config = dict(
    n_layer=12,
    d_model=128,
    n_head=2,
    n_kv_head=1,
    head_dim=64,
    d_mlp=512,
    vocab_size=8192,
    activation='squared_relu',
    norm='layernorm',
    norm_place='pre',
    norm_eps=1e-05,
    positions='rope',
    rope_base=10000.0,
    rope_fraction=0.5,
    qk_norm=False,
    attn_scale=0.125,
    bias='all',
    tie_embeddings=False,
    parallel_block=False,
    init='uniform',
    init_std_qkv=0.067,
    init_std_o=0.0,
    init_std_up=0.067,
    init_std_down=0.0,
    optimizer='cautious_adamw',
    lr=0.00171,
    lr_mult_o=1.42,
    beta1=0.95,
    beta2=0.98,
    lr_head=0.00551,
    grad_clip=2.0,
    warmup_steps=314,
    schedule='cos',
    final_lr_fraction=0.0,
    batch_tokens=[8192, 16384, 32768],
    seq_len=512,
    doc_mask=False,
    train_tokens=206100000,
    steps=12951,
    dataset='wikipedia_en',
)
Each number is 500 + 25 x the weight over its row's rms, rounded and kept within 0 to 999. Layers, rows and columns count from 0. Numbers have three digits each. The size before them is the row's rms in percent of the matrix's.

# layer 5 attention query, 128x128, rms 0.0884, rows 8-43,71-107, columns 0-127
093:517519491495485525498523479485494503508553535501465472493495498477466535514493453509561506508471482503499501429497505535504537512508506501509460511526481532516502523501500505523473498479499549487499518463525508540460509500509520492513458520523493498534471507463487521517513472508456455517480530540493487507560476472524476530514483433489473465500511451476502457486470510511505529500526
101:511486498543462495447516449508522509452518451517494500499481482503492510499487524441511500494509504480508502530487510517519473488552491514512530463480476520445454526469526498522453507484492501534494481509538498489500544488504482488489532508487531469541517468501477465506481527471566516513522508562497502496526521542499506489481550496504517528523462502494516462516514495510510537499465
117:496487480508471486481493494512480486528504529542520527497459520471518488522497490452494485514522528487457480524508465497486491467504477496488484517469560517517528470550522520495460538472488483433506446503496495527519524523546495521521492519509477528485500496505462447528494489500475492467514503464521470524461511497486510497502514562570503485527550532498507500497515518534481506517509
111:517494494469465469467489507565466463513446521518501546467489533513512474526507494470522504487477536506467467517562528468504515460492495472493473509484510521500474493523485493472499531481492500463501517511454473487517465545492461528483477529490506505482508507517472478525484487502494510487508477463506529516464516473498511509523526507501509529568553508480514542491518493490544515534537
124:502506504463511500496506560468486505464482464500496501509451511471498528521500538497453476525479520481560474516465539454520488518535491474551501491504476511487461523514501445507502462491479511533491485520513521492537464473518486517487507487497517537503516555466477526480516519493481518520470486486478485493529479526532481514490543493522506515491550524504513507514499517567534491538525
108:496509453468460448512489502438478487478506483494503540527482441545500497502473527465489493492491487517528475553491514503499560527505500502543496529523505510510506543524494510498491492530487491549512540523516520495507454514515473533485504423504501530467468508515446492512521502473479485468467531471510486486530481526495494487482459527517487481490494491493490547486531510505509505499519
115:519514517510519492489542529549468485487494489493451495515498475496471505479486504481527500484466531534469496469504498473546479465524500532493513494448477491492506500555532435517476546470494490461521483494483480544511529530497502481462466540506489486526503482500523495467463500526550523501488466514530518488492492505559517506507568503544503548518485492508522500508527507485493476516511
118:539514502493522496485541482508511488474496494505517558484467491490478508496517505510466505506505524524501471472478510476508472538451460534545488492472469504507426512491538519500522477472532487536481529464505482508510497504476495523495515462516539514470554470525528541510487513469465504516465509492460486538514475499510503512511551479540518543519488479523509524480490490564527473511508
065:517528517466518469514523527500517477498491521439519500532500532462527520518475500561448475557529459506496512496517480507535494511516468464525500495521470516512502536480518518514566533496510487490521487481506493501467487469473533499516482476548500486516502502525507509518492504516491474519496448497515495525470537500522480508523461480519437510484480472452471477481509523506503466508551
121:507490496465492501482493487535523498537464545511487488506495500468510490561521527516470483535524515509463451536513489486484515491476465495481468525485533522530530467538509533461532501490503479463525485499472480511508513501476509525513477514519489511468493517485456454523522479507468500485495461434511506458454530502502513538519502563496486497510561494481474517518530505491461483529504
086:479523520527502495512506510431488478502509475497502547497510494509465479451520458467541495474466480498557547468503516508506484510498541495518537501502478466480464522473468439530462512509502510542493499520511507485501483499516479464498492476492523478557483487524524567476491492499530501508525485552508493555529483485487523484482480475491531522498448493503506487513471492512534507495500
100:491500505462480530475465505493475477512485549525512488517513543476501489504492509525482501493531546524489471518466457509483535486497478480492496536474518539537552477559509552481517531477467452462509485496465479509501516533522508507532509508490464532508492527501485459536487475499473497473478484446511527487466498511542497508493500556501476508523537535479481529527537519486512488521485
083:473500497496520515544493494478527509479517528466506536540492492499521476480513437478480523512495469482532522497542538485494476481475519510515476466514501483492435511503499487475475484524509523542466557474484463517514507474446470516469449496513545463476519488562518545491507516486520488535506504529499510534495485479491512500504542454503515481487450495484492484520500464507478527511506
110:504491511567487496487508488498464457507520457512520509463508518528484508464492497454543493488456506483485525515458501525515493532527523521506526519482465523473520515466488466542506491486530493462543487548527532507503482520553505488532531523516478494507461487505507486517491526446522500472513513546504477527527455523494485442505451474489497510535514514467522484505510499508523476501467
105:500487524513566479516485513505478475523500507472502489513514506499534507481553453485530500532528515473458519495464477498488510469547509491442510508512502468567505477537493542475483509516500503488511487511503514505512546486457492488468444509514487434475478498533526482497435500479528525465498563514507480511531502500486499487476511499510507489505522510478495460477493504506481482523455
107:497525517541487500484495495516471524464520470511530506513499480545467502446480483461510500498465492507512544480517529468488486515493550504505530470502485476470456514495533474546516479520499521523516490525509545472497490499555521487472530480501502498508494467478532536483492525486494452511531513564462503526541465475498496458508464461516502512527477497518503469519479485508550500509454
136:492529463464536470534486477488518459546469556486480458523528500486529514553521526511493481514569493484482444512544454505495519477488470469484480520503516540512526518488479541482491500493503509497494500508521469525500485512479508528516520492513471518484515516490487445516483469497515503484485464444500510516471536476470471524515484537507500528483547493502524501477527510502475503526538
144:508476531485467507470490496523499471519489542503512522487478516462518483509496522491486480517508537537498473514525496483529517462514462479480513487473517509550547469511493498491492494486496469431485469519448487504529531520500494502513491498491493505496524539520509456491505504523479542490498456446511521480460536492522537513491515531532486491548504498480490541517528541460438463545517
158:514496527525503502520514513486524509440540463493494495505480492556487495490530491490479508493473463507560536468511537504511473508534551470488531459531460522472467509456512477526492499508511521531509528511494515487516500452489495492467494489485516465496537514518541515494507523539506503533533537545494511532539471517502512460493528450447497515481456482501485476523495485468507490497483
104:507478468487477467462495495517516504468510478472449527498455472492491490525482445496501456468482504494514451501503501520539481525516504501490490486535472499475474521563526512495484531490445526517448473508494481506498507517519492476504529479513497482518484458494470491503528542509527554482508491553570536523505505532507470510507544495471545513491468475514527512517524508495498525487491
121:524528513503481501506458500493472495499495483513491490484531487530449452512496480473546528498441485476510517475502492529510483481523542475534513469495494482473487524528519452519458480455469501522516489510533508462476484483536474480485516455517544479477502516470506471510532509455476532481500513476491516499553464502534497503506539516494508533502492519504554494506526534511480569495522
123:494464521494504488525462489522486493516504499542492496471490505500519489492543498483489524499494516476475534520529498491524501482490461538454525471481526516553516486532460557513555484493502467487524470524456503493514509497519484527544512531514507476474503542528503478509459507492490486546512498507518524416484516517507473498503505537520470482519487524500468534493450483502490448513452
117:461506484527441499467497499473498527479540510518492535533508512486515513534468524507472517532504493501516494520529512520493493534528517482526491458464485473469479537527523506526514480504499483514502467532514485506475476494519489511525499499439516521503503493523475492497543493520535501539560511487506462482474485531484505468490468529513560473484435526449487552479506490462523467511502
112:486504494479484512480528505509519518477453499500470518530447487490534517508463523528465499518528520522501506483499494515466488500476465504558545493506526527484481480456517518498453545497512472493501483516483516528554558515487507476488531511491494525480508531516463490449466507460493541522507534472506504474464539467537499507531475504508514468523515483464441525522520495516499472525518
116:504528517456522496489496483505511463504508484537469538497457529487483527500491489528544479511477494529470493499492480507465494468449491561461517536537559532497457458481510572484513528498516509475519523524505469481500484475507516514518480498531496531522455525490502515510444493492507509453459496486473519463511490474496507493518475519490507506467490536518491463488468512521465499479524
105:513492520498527483493539498539504520475490513526488496498548487487499498495469467488500500480486483466469566459542536494486538495517522442546484505492490498501487491524509523472522496507517499504477485505467483475524500455461456492503496519490464514506463525489486498505530507518551498524477510486541506480501542523457491521489452490462527587531491528486527502507496496485470512552481
121:500455481496509508546517486548496551473517511512529454470511504481536506490506490521479532460555466523527530475535534506503494513452520509444481526502460504466488513478524522508505445480500468540475540499481516504504471526514486523501515539517538517503521501476499458510495515511500463517516494481465511509513523508467497504504505449512462446458492478485529496510519512468523517530482
102:488489492495506495475497477533538517490511500510490505477506497506533477507480527528467481493530471498477486496503524504489503498422462515537529521515509500478502536443479561508511551506522497490471517509473516490524465444495486530481513548482502527493465525520496453502520574534530512468514503484473463453453517459476517496485480510502480492484501523474527520472468478484484484516491
102:471526482510504584497492469527523458553530523490522491515522487571496470485468514501471545504519454491521496526473487467467500525501549491529507514462491493514521499491492516535526513490498501513510460469465492477512494497479492521486453467465502524491475549528522515482533529519528532482522483461484516486558503486516499483515489494501513460487515501501473520466500466488466511487488
111:539511521532474503518448477492511505509510503493560482468467472536468490537498458448479548452480512479462508544535498519517521533454523502532492492502511508510517526512462496501506501505506482493501496483490518495485512531504465514544530428493519512522528490473517531540555503489502514479464507493453475520528463492500507503456495496487525502502517502490530536490505532512481520543486
114:493515533498501490512453496512485501476511520496500484507503532482484533489515482509545488513494494518472476507452481516518475540493529503556485497507512440503498484507513490496514473503508464460533511462511477481458542519534513495530513539536486517525531469428448491453472490507459483555480477476473493536472489487532531498510522501495528479497526531486477466497511518510458537471511
111:499510505525477533507535472541494540501489488506511523513457525474507494483522507551499508552479490494499492557443478515518494525514471509498486479501505514504512468481461545532487464493503478499536471467487505512491458503504473522517524518469505504499485486476523503507471480536477509540516514508462534480447516472508510519519479514529453416480566512502495484509552498508491487501483
117:481489486497491481539476496503490542467545533525526469464487555486485516509470515469490514449497482489538480477520523529506467484484493503496494490488502524484510556557582515511461480537549494521508485484488511497481478505470448522533521453507514498523476500463509517474525489498523482504479486531505508494500477511461478504481440487518476524482497533528523501511482475525501493506467
105:493496510477485512532458522462505524482513451500534502484525500496479466515513496444483452488509477466514530550489510551507479462542446471501499488525487511530501510491486463548468484477456510463492517467528538529495492545566513493476494509469505498487501489509500530505525477497510539472490477508544493480520471534539467498502473506466479468486487520512498476513519520508535482485524
113:503535502506494537485483523495489571463518489508490463475467535473470485538518537502508514487525532519533461524504523512499473461491471519490462460485479500471484503492563450530488527436501459471498494516488487480509530484525526501518496522497540505548524512504478444497517496484468533496507488471535525495522515494472474500477561500491467521485511515496543529490502515509491490513503
125:524484513472492485499545517476502512477537510504536501503491462523505532497462510502474492489541517529513519430503529489518477486469471457487481479485490476506484488476519508474492519513476499512461552536459506535539517498484493476464504496495506506498573492558492503462492537491527537490514492521535503481511525502495544515516551529537526527534481453471518496533501501483506522541496
060:510523483454504489530506468491534456532522504546488528509531511494478493491500520535502534498489475471469530494502516518515533507505493463476516555481513461465491557526519485499508569549454485492505500517474521506470466476532478507482530520463486490503490478494507487505532497491505537495552493450469495513520473534560472476488487500500533476523511454494502515507464469481513491478502
071:542488503529488461482511492542463546466530465527535485471475519546529482485503485523479517542456464486543476527492520513483519481537497521485501510502493520437490497488523456505504487486522476497520504475547493533507508517530507489472509454454502455515502471515509512507460505488516490467531513531454513549502524532511467466513480478500492487490479550490508491489478466502522500471509
074:479501527519476527488471426515567442493493477497502524534475515479498503508463491497484475511512531514537509510503488502498483499462529465506523505521467523492471546521486471498484511518485545522483504500474539465482487495474504492508483477478541514495497506480538526500524512510519486537477472522507524494526446542517497521461496480513540501522472442517529511583498502483505501508511
086:483511512477484485505511411508531507506475535486505492523488495453496486509511514530479491496499519482468428493511464489510486512508487481490482561461505537512528470531501514497501510486492512471529511553483508490496524459491525527537483522518487495506494484474437480511504546541482463564458498456485489511502536489497511528512502503509511493538525491516499505501494536497497537519557
082:512496470513494465512472479545463478515486501491498538459525513475500473500472531447524476484471498566506475465496485525482493468516470491488518489504474488496525551518449460485523475521493487508463500502463477461495506542474501507527494567503495535510452484523482519522439465512510474510488513512474513541546462503507488526500497495488544496534508483512517535499486517497492473516492
084:535465465490488496489502517527505445475461452467526546490466508508517491503477514485534477528476545494498529505505500486541526530529490514466469478489486524497511530563516446484545484515452490527516448489493512478515509481491530482464465502486488481505564515486496533524505509495507486512489482501511498517555472508490457525502507484527504485536524487503484533531521509548503490531504
080:495465492476464481498477470471493557484496488454518510488509497532513499465456539497447503488514497556495473525473529500458568499471508492501514481544523517529527487519497483506502490467520475529484493482528515517496454498535485551507479480491500511511449502533508461539514501514501539469469502504519472482501497503507489488519534518503490552466465491519496517537506501461543482510539
080:549564529489455505494495477477518466513470479513468493547509504501512529471473525506475548435483516545483474541491493485509481499470527508508522476506513512512488497545485539535478489508491500533501519522508530491500473505537506513495486488509488463501519508473520486457516501509494484520476500472530490474543520490509463513531517470484435522508483444514510509468514466467477528536464
075:493511506492502522508509499532479527489450495479476483526497510495508485455537546535491486528501505491546474456490510489529513533506489516506493468475515522535433538516575485470509500480557487483496513496513523489469483522489522523532514506493535496523512488495523481540456488477481538456507505476476468550485492489504485492512507505493470491483504513469478448486482505552533452530476
062:515504536497451500521488492496553455485504511467519469502512478478460479497518521487531504463489503482482586501489507571517482521461494480522533534492450469520472509468493500484523493498497501526480533527511510513483486486492463502489487499503507460512493477519433515533489506527483456538548477536485500495468472545518486509490498492512509481496477513487471525522477477458501532484479
097:486476505458517506513485485504522491520486557500502480457503509459478505528514496507494485493507500513474482528488480514499507530458492491506496545497521471562499495522523562474560514465480474500504487512494466519494517505486486522537503495517480547502499488489457477555507473513479483503497466449487481457444473508529521546496520559523521485514529520472454518500497499487445503507476
112:487523502539482507499495504472499493497533437477508515537509467554509499497503489491484499478474471482536515470504546511466452507479510484520538480510471472477446531474484450559464482508470517524480516456510522471484489506502467469463495488480534497503501507496523537473506496507552501516519518552497517559528488508492498479513477480485514519460459526533526494496481500520517485475532
086:491552490474493523508485504491504478485473557493501508536481503467470508479488547522462499474506513525505523484498456468549518467488475493505500540479501503513525505545530529478538484481475477513472508493441461479477524468494520465509474485476475550500493497493502493517524506513468499522470476455487520481459502496539512555478520484487532463529467460465488528508536481494503527510539
093:472471499520501517531472555499488527485520503510505490489500485524471477497530480503504511464459474473556534487469523536512481514460501500526506488527521455505437478455510489493463482475531497527474495461541526500470472502538461489463519494464514516531543457556512521499502453524517473502524531516478530500507487514495508491464499484509509479494448539511493491476481498498506532518477
095:495532484524533464473532480525478489515488459492484532482501502515520505496484479502484523533464457501515523476518521501483455507558533532493489454500479547466499518493514492518510451522561502498506510487513510470501514492523502501505492508474562442475497479538506497482496554444546501498486507543513479527496498485484485450535461467472505499473514500527547525516501498514495492473485
073:485509526478526491497468509517473470474502500470482498504443506528508516496524457553471521536518516513457480522494475479538480469561512502488456516467537523479536521476494542518501501512505476463526524489474501454502538500521533494540471484489500492479502514503511473471471479490473495491504478484541545476556504484519493499480481519512500498519575485499527474471473527494487471512530
114:504536503546462495481476513513451501489504451515497526496493468524491507491478504475524502480485493456506504483518528515532485527541456510534498454493472493444482530510482457529505485522497509529472516473483541463503521489484460468438483541500534476506543527526509551464492523488528501485509507529483530565513489517459470458489497481505525495495485520508493525509516507535498504479509
096:499494495478524508506531470482489470503483561502492479478522510480485529546513494517477490500547532502458445511493484461511560495485510515476480500479499519549544480518552542500497509459493486487544480529507430488501521494509526541532486513541443524490489511469521444524490510468476526488462481457493515490477522496493496515501503522529472487507518480495524495485526519485504490519482
117:509504487481468515489481507471542490514479526501495487491537503459507534501522527505526507519524524523489492485471445508534539516464473481494511561480514472579542492517465570473514501494481488468503475522508459519484486515491515499547521522521455518526473522516485466493500475517472497485476461451498497461475501459502514544503506526515528490507500489454491523486523505482476507520521
103:484514519508466505502491503503489521458532464504507503507451464551501471484539496507439492514463470459562527508491544499490464506473514501527511436545492490484480503518521465512476519507464544523514495523507499481501452520490491498477493486487517476510511500512559519474499502515506524515527501535498527535517469526533518495480480492487473480446462488552480485503472473475509475505514
090:463493486516474504475495514546504520517489505526494508475439479465501456433497513497449478485515501521512498503518459530515481490486466461472489467510491523515506508549532468488514508509494536505493487486465503503526481508550496511470508487491466558501472534536479538487531516537503542509501496495532535497473488506545472514526452508491545510490516494521484539535510460519486536519518
081:480515481506532446483497523530510489499485537485540484515536463513457499515432482501480475510477479507502515501516491528513520450478537473498478484512506482466501509471504508493490558484511535502494492559515494492508509480485461491514488444482523502504477506483478500453531461480518468472497533472515510491496460528548487503453447495510537525467486450479526481496533496490473523495511
075:525444533497528495521483522509476547530486477487514502475519461500494487499546511501525521487484514474497529519506476485477445521512524528484491501459494458534470496489512521494498504508478500538512476507544511479528434523502497506485526528520487471527506498461498530501433463449468517475474513507503451493481520468520480486483505490491500477508528483508518511478485534497532518526421
086:489496517522479469475527492511518514464464529460517525524527525466486484518488474530484442514500526493521466469534462502500552489554482519523470511477496490456481503524481545525476513524540502527503505539517492481453495488535519482505490473423496515467529474483555521478491480505507497458525499480516486509482521516477512491476489488518516470491451506489444488476495489512503470512503
083:486543492516495490543486489453489486483472505458467489522498484535493522497554496512529535463527482463509525512510540524547495498462526496550487523496520458497513502479503480526448505507518519493498519499498471496475461516542483495518485510474456467510504536507488495454451487501446537519525547506510512473476522467503542521517518511513489475461503531516507492475477494510529448525510
077:515464529495551530494456496512473509526479453500542535517491533484491510505477498529497500485487496473525501523492499485547491495457480492469482493501513509484487495520506538503469514508497480477515540545553478487518438518524498487512506478510474483519482455504470489489461460495531474484485518477459488489466478513486511525521541492486463466514464533524485514537475498514522429498443
082:531445486486478468511512467488465530509496474509476500509465519488517485505478493479516465497467462490467500540534488523491501505508539492527477486492509476457510494544496489504499525474522483458502522527537506539517489502468437546486481451506535502502515480513500533471546496537544479434476539521501496506482494531467487492474512533529520521456509499481531525513514486499498525484455
074:496504507496488522520468478469479481474526501496502491509531548493544512502543493515513496458509528475513514534484493501551459524524507483468527535505509479504470517454493484537487530476452484504475479520541492537492507557539477508496508479472497541530530509481482497488538448434520500450478513487497507523448519486488517515476504509506505500528481573530483492503518499489468506489497
089:495532457484483507501484474548540485478493473515460535454504480530523539501462505516527515518472498440493507501463545502471523494461463532499518503491522473520499488495557522511455504508498510466481493457525497503473500503513516506471530551458489468486484531473545431519482493513491511519518499514513492518506507455536522491503493477503462478487516514485560518477500479486522480499506
079:480475502507510535509530456512518479506504503512498469459537491495475495498519500499506474540493516456469474514462481515528500512568524487493497507481488496492495527470532511511508532474505507488468443531496501528532506525527481482485490518523502468497432512512540507512508516558489529514508512486532471489471507476500510452439441548533463483509493471500465525525524487505517479482462
074:555464491530523498494506472533490491508486477478509499499517517496490512531476512470509517507535485464486510477488452464438551454507485478519489504480479516498506533487490476502522491490505488534493570458509519476505511512522482482512504523535524496506526478512554526511543531502530488506481528518512551545531500486465510464455480454470546493461513505495475513485472529517515529493526
088:548491537504511493522514543486519460450498513496461484523493527497497509539497472518469459504499498527493532510488545528490521518468524533499530499490528460521495500489528541482492511460492458481529463484505493519494551533515522515480517517558515512507555463479481516494500479482452515525468472472489506498520517529531503510514528533491485473490470510487482434508479492532489484537461
086:496476474488513475480573488520523522499524478503491511510473519486542490481485512479453484531494492502478555495497471470514520494519496450508474488503443526476503514496513535502514514505545510484508512529473558525491524456494536514480490497512496512512519465512460485509517481473518490477523500496515520488436492471456490492430530504548540512473520496523538498473551473493486492485492
073:468484483512478468500529483509498549457493510500498495481536495475505538492484529464540536523469468490492538500519511520488482497519507515488505531509503486485493511448491520516507494544525463514482475491509440535521501461532522498523503500498463544513500508509519478463523498488488509457480478534539503459500494516491534524496480531546521503442506467506500476455511504452486567452486
076:551533504443475488489509536506475525507471457472526518509513514519459532503513484485506540520490532486461542493503476513502519525456524494503527508498504493500552512483440455467500468513503526479507517478503537494502459494533478539481483504461531514470498501472518544515487505510515516505523502510512448516517505438496467505471503473455454460505512494523480481501470496455511507484492
093:542547506514460534527466533468511486525517494494462512502515491529503482496537517511520477491501505463487489500503476518522536512467484464491534502517492482472471528470505459496493490480466504467438543455481472527483511483507488468479507521493506471493467475519518530480505509518486481521490509513482516505533460473468453498480541506494562483505457518526471522501433511506538517533530
079:480504470503480501522527527516536548469494516500552469476506498487469512483474494495514476491468490517499507493532500498479495509498430497503460485515501519453523546536496451526535491516465485495499520513501473464524434509520473534513478503472546515457459473532493475514509528469498503528542498490524491515523533517506499513497438490494537512475529544506499459534538500490484514498494
# layer 5 attention key, 64x128, rms 0.0772, rows 7-42, columns 0-127
171:473522537538510491512492517483484508438514470492459513527481478504493500474533473507474494510475489529542576460462543519462432524489512522508510443532504511471477518486488481535506482518483519525514491514510545458526502478515506490456490489503513468491539511514550489486510503514508496547506508539543525501534485523479509464497500469504487513475500504529465460501492488495508479506483
137:525465468475484518482493494510512476561503527503489512505515516485508513544475523494496507458523520507484462528525448479514515459526475479497476532434485508511480499515516514463534534502518457497513501483487471510501483532486504541556488501494477535499495505514498489535527522494516499472511518451506482462480510480486507529505476545501543486514509518458552566476537490482459526508521
193:515488465484499505503507499497480521557471547483515474479515513466513496521508494507531484469530512523447437518541453497508547490482487477516473561482495496517542485493476518441509478504508461468507506482512454544510475546504521497521517504498475527500468526516450482502485500507499490471489494464510511505453530464514483560536498518496520508510515492483526546479530503487492514488513
174:493500532534529496512501508493496490468514457490476518520496493526486510465518499507520507498453467486542589476478570511479462521502519515499501462538489506479472522478505476538518492527487546526477508506494533469491482458506467482458484487465527467499534486512543519463492487511518502528523518556488521513535488525514495469453490475484475489483493489524476475515468488496520465484483
100:493503510527543524512483493486482518468527508512489451525480498521470536487507477521500495511522467506517525482476515503466463500482538504482508485530477505489510459461572488547470519542506523528490479497531527466505524482506522490519515475495495498504489507511539492481504496492481465529503533528479512525498519571512509431448505469500509443471452527538490461497466514509504479492503
102:516502530535483490516548479536524523520491484524460467461519503522500462515458476505540468508486512502466488507546461509480464488496518514476515499471505511448489496491488509468505530507520493472527518499478496493456535503492524462525498501461491479495461499521441448542472550496501534504509527502475525548477548530480534508555482501487476515525505498528503485512511508479500493456481
093:474497535493491506481493521552515490481501521531518484512511528490471487448500484502479506481490481459521511458450522487485449495541492502458482489472500491505527476500490531508517517518487496487561482573482539460510523479491548464477482535488501443512515491479547500470501471481509516490540502521516523512542475527474501495486490474476497524505559494523462467540503493519494508475501
094:470450477471478544504520524476515536538504489484534535450495542517473465506516484526471520518510495503534519544557521485499510504518484478524476503516502503484489505479449488446512477470570491500493522507483458486499496513500486481499497530480493511475521491558485466519474488477476491511498522498438516491521488488496501521484426549495532487508511536500514487527488514516495497471490
093:491524501497521482505512482496481527526509492535500485498516533505495488490443475498486508506496503510474506510518432477522512455527522525478495553476494475496548535461476479514482502493507484514529550512507504518485504511502503461536477509512490463518435528502450462465477462504489501529506521514558496471515527437511481550514484509484547485502502519458517505499481503439492499483528
123:510482501463515497481518503503492490562465524503504512510524521478501499521473492528484488493516518519449480517518455457533518481489497487483511557486530526510536481540469525457513506514520473468557493524494459544509478517498537526534493523498477509493501507484474459512509516510491532474492482423516488461465538486502528541499490546507499513536536516454491522497512493478479466502496
080:518474493458465502507535480488474519526478476499529506483531496479524488474462514512522525488516521507450487516550435489576499485537489505527482540498495510488511523511458497468454464514523488489521522519508493569541457526508495495510505513501487504537482463504475511531484516506470517454500488486487465492485534458491490527518500494495542516522495499506556525475524491499527505482528
083:493518514491545499552463468489537511449535513479458465532458483489492533493523491507503477498510516520546577472442558510503472525500503504497506470529497470503476513496540530500516522469480492494497460467527487490459501465535517495489517486505492465481524514478542468510505514519499494510490491495508506492498519577512530472482484501520483465496466480498459511527497509490504515528507
106:525476487485490465487502514536499549536471501479533490448507512499494470527507540467504508485510466494466450537548453524540498483505489493539469527501495473487496514507463503450478503491527491461517506472542489535517476526479505507501495524543486522483477464485451526524479530521468514468498509514508459483469487479493497550528534485486513492477508497488499511473513480479485565537507
115:483495487532446536512493519476508527508500503506499489539502457516500513475497527511488484492486511487582566460457531529477496519463509507504504527521472517486494505486508496565521513511441509519505517521484541468495511483483504501477510442471525491489491525467519535462557502512491488512513489507505491498535499521508508490423516485511506505491474480486479460494457503467514490483532
075:508478562493510511469525482496571526473527514464518509564505515488500519478539513489489502538529464496522499490485457463511452456492492491508516461509536515523497470520507522522504505536470551530508527511483514486503519463500488513473471493504473500521520441503501519509472492544493498539522524482524508526528496487524473485471500471536489495494498449502500481471441508485521504528523
088:525476463497500535524521509485515479518521461527513477501517485447481527483502497515498488468458506542524498456535486449461495478462541496517487484503540535541495496529492491498521496480530535491445506536497513528506442513507513531493531478464431461487507551476519488486533518537527456484507514505480464483501523487506534500506516513517486498483484498519513520528503537491506503455507
068:519512516501486501485549492519529503489510487527510476466561525477477483522477511533465468490511494539473484559503466494504520483495515502483517542518534506474498528490499468480543521513540488468516490538505462520480518526464518500544475462532504480498473495462456489549482535471481527530522497494492458455503520499501552482541472519466484536519514484468506514532530490495484493479510
096:486483464509509511488467483499514515527515547484518471465501480455509513494490528489578524514542498500511493496486459534495548514480484477505471552501493493546495468503505541501481523497498521484455539472488505502488528550480503493537532494494482488498459514514491522538511475476509457475471494497506522489470498442474479544499513488519543442506495484491496538488483519512507547504547
065:502487465531485492543491508514498505504524461522481489504485477525456505509497456481479495483525486486522505528486508526470507491548503526465470507547446522451427545494513466507553520480484523501463492510467506499460509508475503500505515475469514487473506505496486491464492541494504459502502523496465480527536484552490450459476483509498509463510486471502517497494481518548512494442508
084:477513512459484475455510527523486500560469471513516517509565519474509480513459500526465491507488497525458513544527486471525468491514497510501482527502511504486483517538445466483517493516531445517517463513493526545505479508545478500525501486530500514511515470458459498513483510503498540511480479454492472444478526515481508476513497528500510541519551536508488538499515503488506484492473
099:494509542492517514510490490490502531485506500528531501534542496559478478478519493466450519504490475507514496471496541462485497502516518505487520458508526500488476477484510491551472465529508506513523502538557537507505529461511483493464474455479522482485541488465519457499552503524518478515473498497475516480513502494502537475509501502480467565486547535510464487480495488464480475534457
098:487463483473476549496497504513504542511485530509518519479436473470497495535525499508495491445515516512497470494514437489497531510470497474512446522548495484523494517508513561481527554536487471480496517487499466533520506544483494510503475561496457567509478511517491528510470490530493484511507459476486505502454525485452498542499498516492506496518516505491472512509501489495500481475490
095:531531504446464468491533544490517453486509461487513489495513491493484521529426502480487506524525480497479468542508557481473490505532497454504494544483486514451528523478492484488514515485499512492482482482518485533484533474517511488526495495490512525515497468526517488527471562494501499479515466513501468562506496510490540495526441477508499507502509531519480517460493509507495505485564
099:516491498471522488498507495461497465499523452503503514484475476478503472507444501484522531514489488494467511525487443486554473496507509479489537506535492535535515497497478480492500508491504467488521474462487458576504503542523510531537518547527508503474540520490543496534528543500483522447461460478496485491485523487531494534496480505503490499504544515470535498492528513509461487463499
098:506518527495504476515537548486511523520516523514512484491511488492508460487514517505489491501442505513478503556546495493521504534537503483482487497514477487483492527508484476464561482463517442539503485494553508487484508480480481519495513493549533503562528488523483508506514465522517528512499434526532468528545466513459482485482489484488470545521477485495502473515529510477479526463492
090:490495510476478489484493501515486467538495504493466466458494506491510500493498522476459526503508485518502512465511547471471505520471533483520518469512487471519501500494484454515509475525465515520458467440482520510498566506500474468512517588516526479499526515485519512516511458483517463549528519489525482528549492535502475481488480479529518545491536477504529512469476516485492525489530
090:477503506521517516481474478485465480524521533467530492517475514548488519493505487497465531467481523502547489514450494522496474507508493490490538466535517480492544529484564491534471518501458521526510497491535460472514504525531473517510514470516506523511512542467530512524481469496499440512512507480444501513510469509522508494483549487487468479476526520545470548507489527472504519465504
091:494497499522482505469492485495490503530542460487547493516442519556501517515462546494516507518494494535526485527458551522473524478516469514544463490515469479543537489532543494533481519502500461489498495454502509495530490478514523470480481469503468469465531535545479524507501475521513473509476515532511479464522462502496577463485515499506509474496501485491504490517501495509501498521520
088:471464566502484487483504542473470541515522509472474491529500455521482515497509483492502505548516551539540516516501499525513474511552521509499463465505508495511496476513535469504526456478522478528524474496483533501513499500454483484541465438523467503515495475491504585485503511518514514499499508525494481477509498509520474512531522498522525559485477477490481463501529502506496498488505
083:484480495513479476486507506447527526470511448483526509557506488519522533474518496490506493476510495497486504487513506506525501539524468490494496482517553504501506526503462487462526506496458468529548493506510552535477504494483507491535547494505531454489497480487454512458487499460523504497475504481506471527456520542473516534534440523460526541489514492508521482539507508490502532527541
093:465530498484568525511449492496471473504504547486478461488485518471522492490501531504526478511524495486518458456453483488495520455526465516493467516505485488538485519499564500503473580523490500495497507514524465524496495473467561501506470462493478497487468495506479476515466495515492458503479510486488506470476488521521511551501549489505492466512494505476500476500489472486520519528524
096:437510483520466527478498497507519520559522471479518495452492493517535486482506512525497559532465482486522484457506522537500525514511446489460509493521467520457493490501471486554519500457524488511510531522475487490525484506508467487456522492445505474495479539529497497568497506499491534491520514526504474516515495488478478506490488490516471478498490473548509519506503507443535507518479
100:516468519530525481533488509469497481521494543510496508504534470506500486515472494487559487512507469464528498498502525508490454447521502537486514486490518543503518520506535494512530507465460515491471491484487466470498497496495508473486495512488493501469510516480508475497523562472491532532484481487515497504551459578504459509562507510477468502498465480450453540508472490505498521463513
092:476541531500537529491463498485493507491543474476497497520458492499486466516519507507453520507499472517509548479479470488502553510479506512515470489512509470531479449516496508528522517457432535537499511497489458452496495477527524529471477511506485537482491499516481531530475527485499470493505543474515455502507476463502499470509535484486508478456439514481473501478522480508477535520512
095:505495455531524508499530489509505506551447543512449532482535485443523480556472492508528492464488504509484460495491474487487496504497501489520474539463499501486536492485497485455516521543510466485545492494491457495520474473486531491515495547528465509547498513502536478482488523499494529500484499485490485499506522499517519547498485550510480568533547486486507523503517474512495515525472
094:508484489467547457504493453537505484514506519502497486484535505503504527543495514502468499482455495517490496486498509530537516480501484498521458509498494538496478513511486502497536476502547453517518489512545478522499481500493501513533465491540480523483515542489531470566432493483538487491482499496504489517448520519526524465521465480472498499524548491447524489540527476463509508541484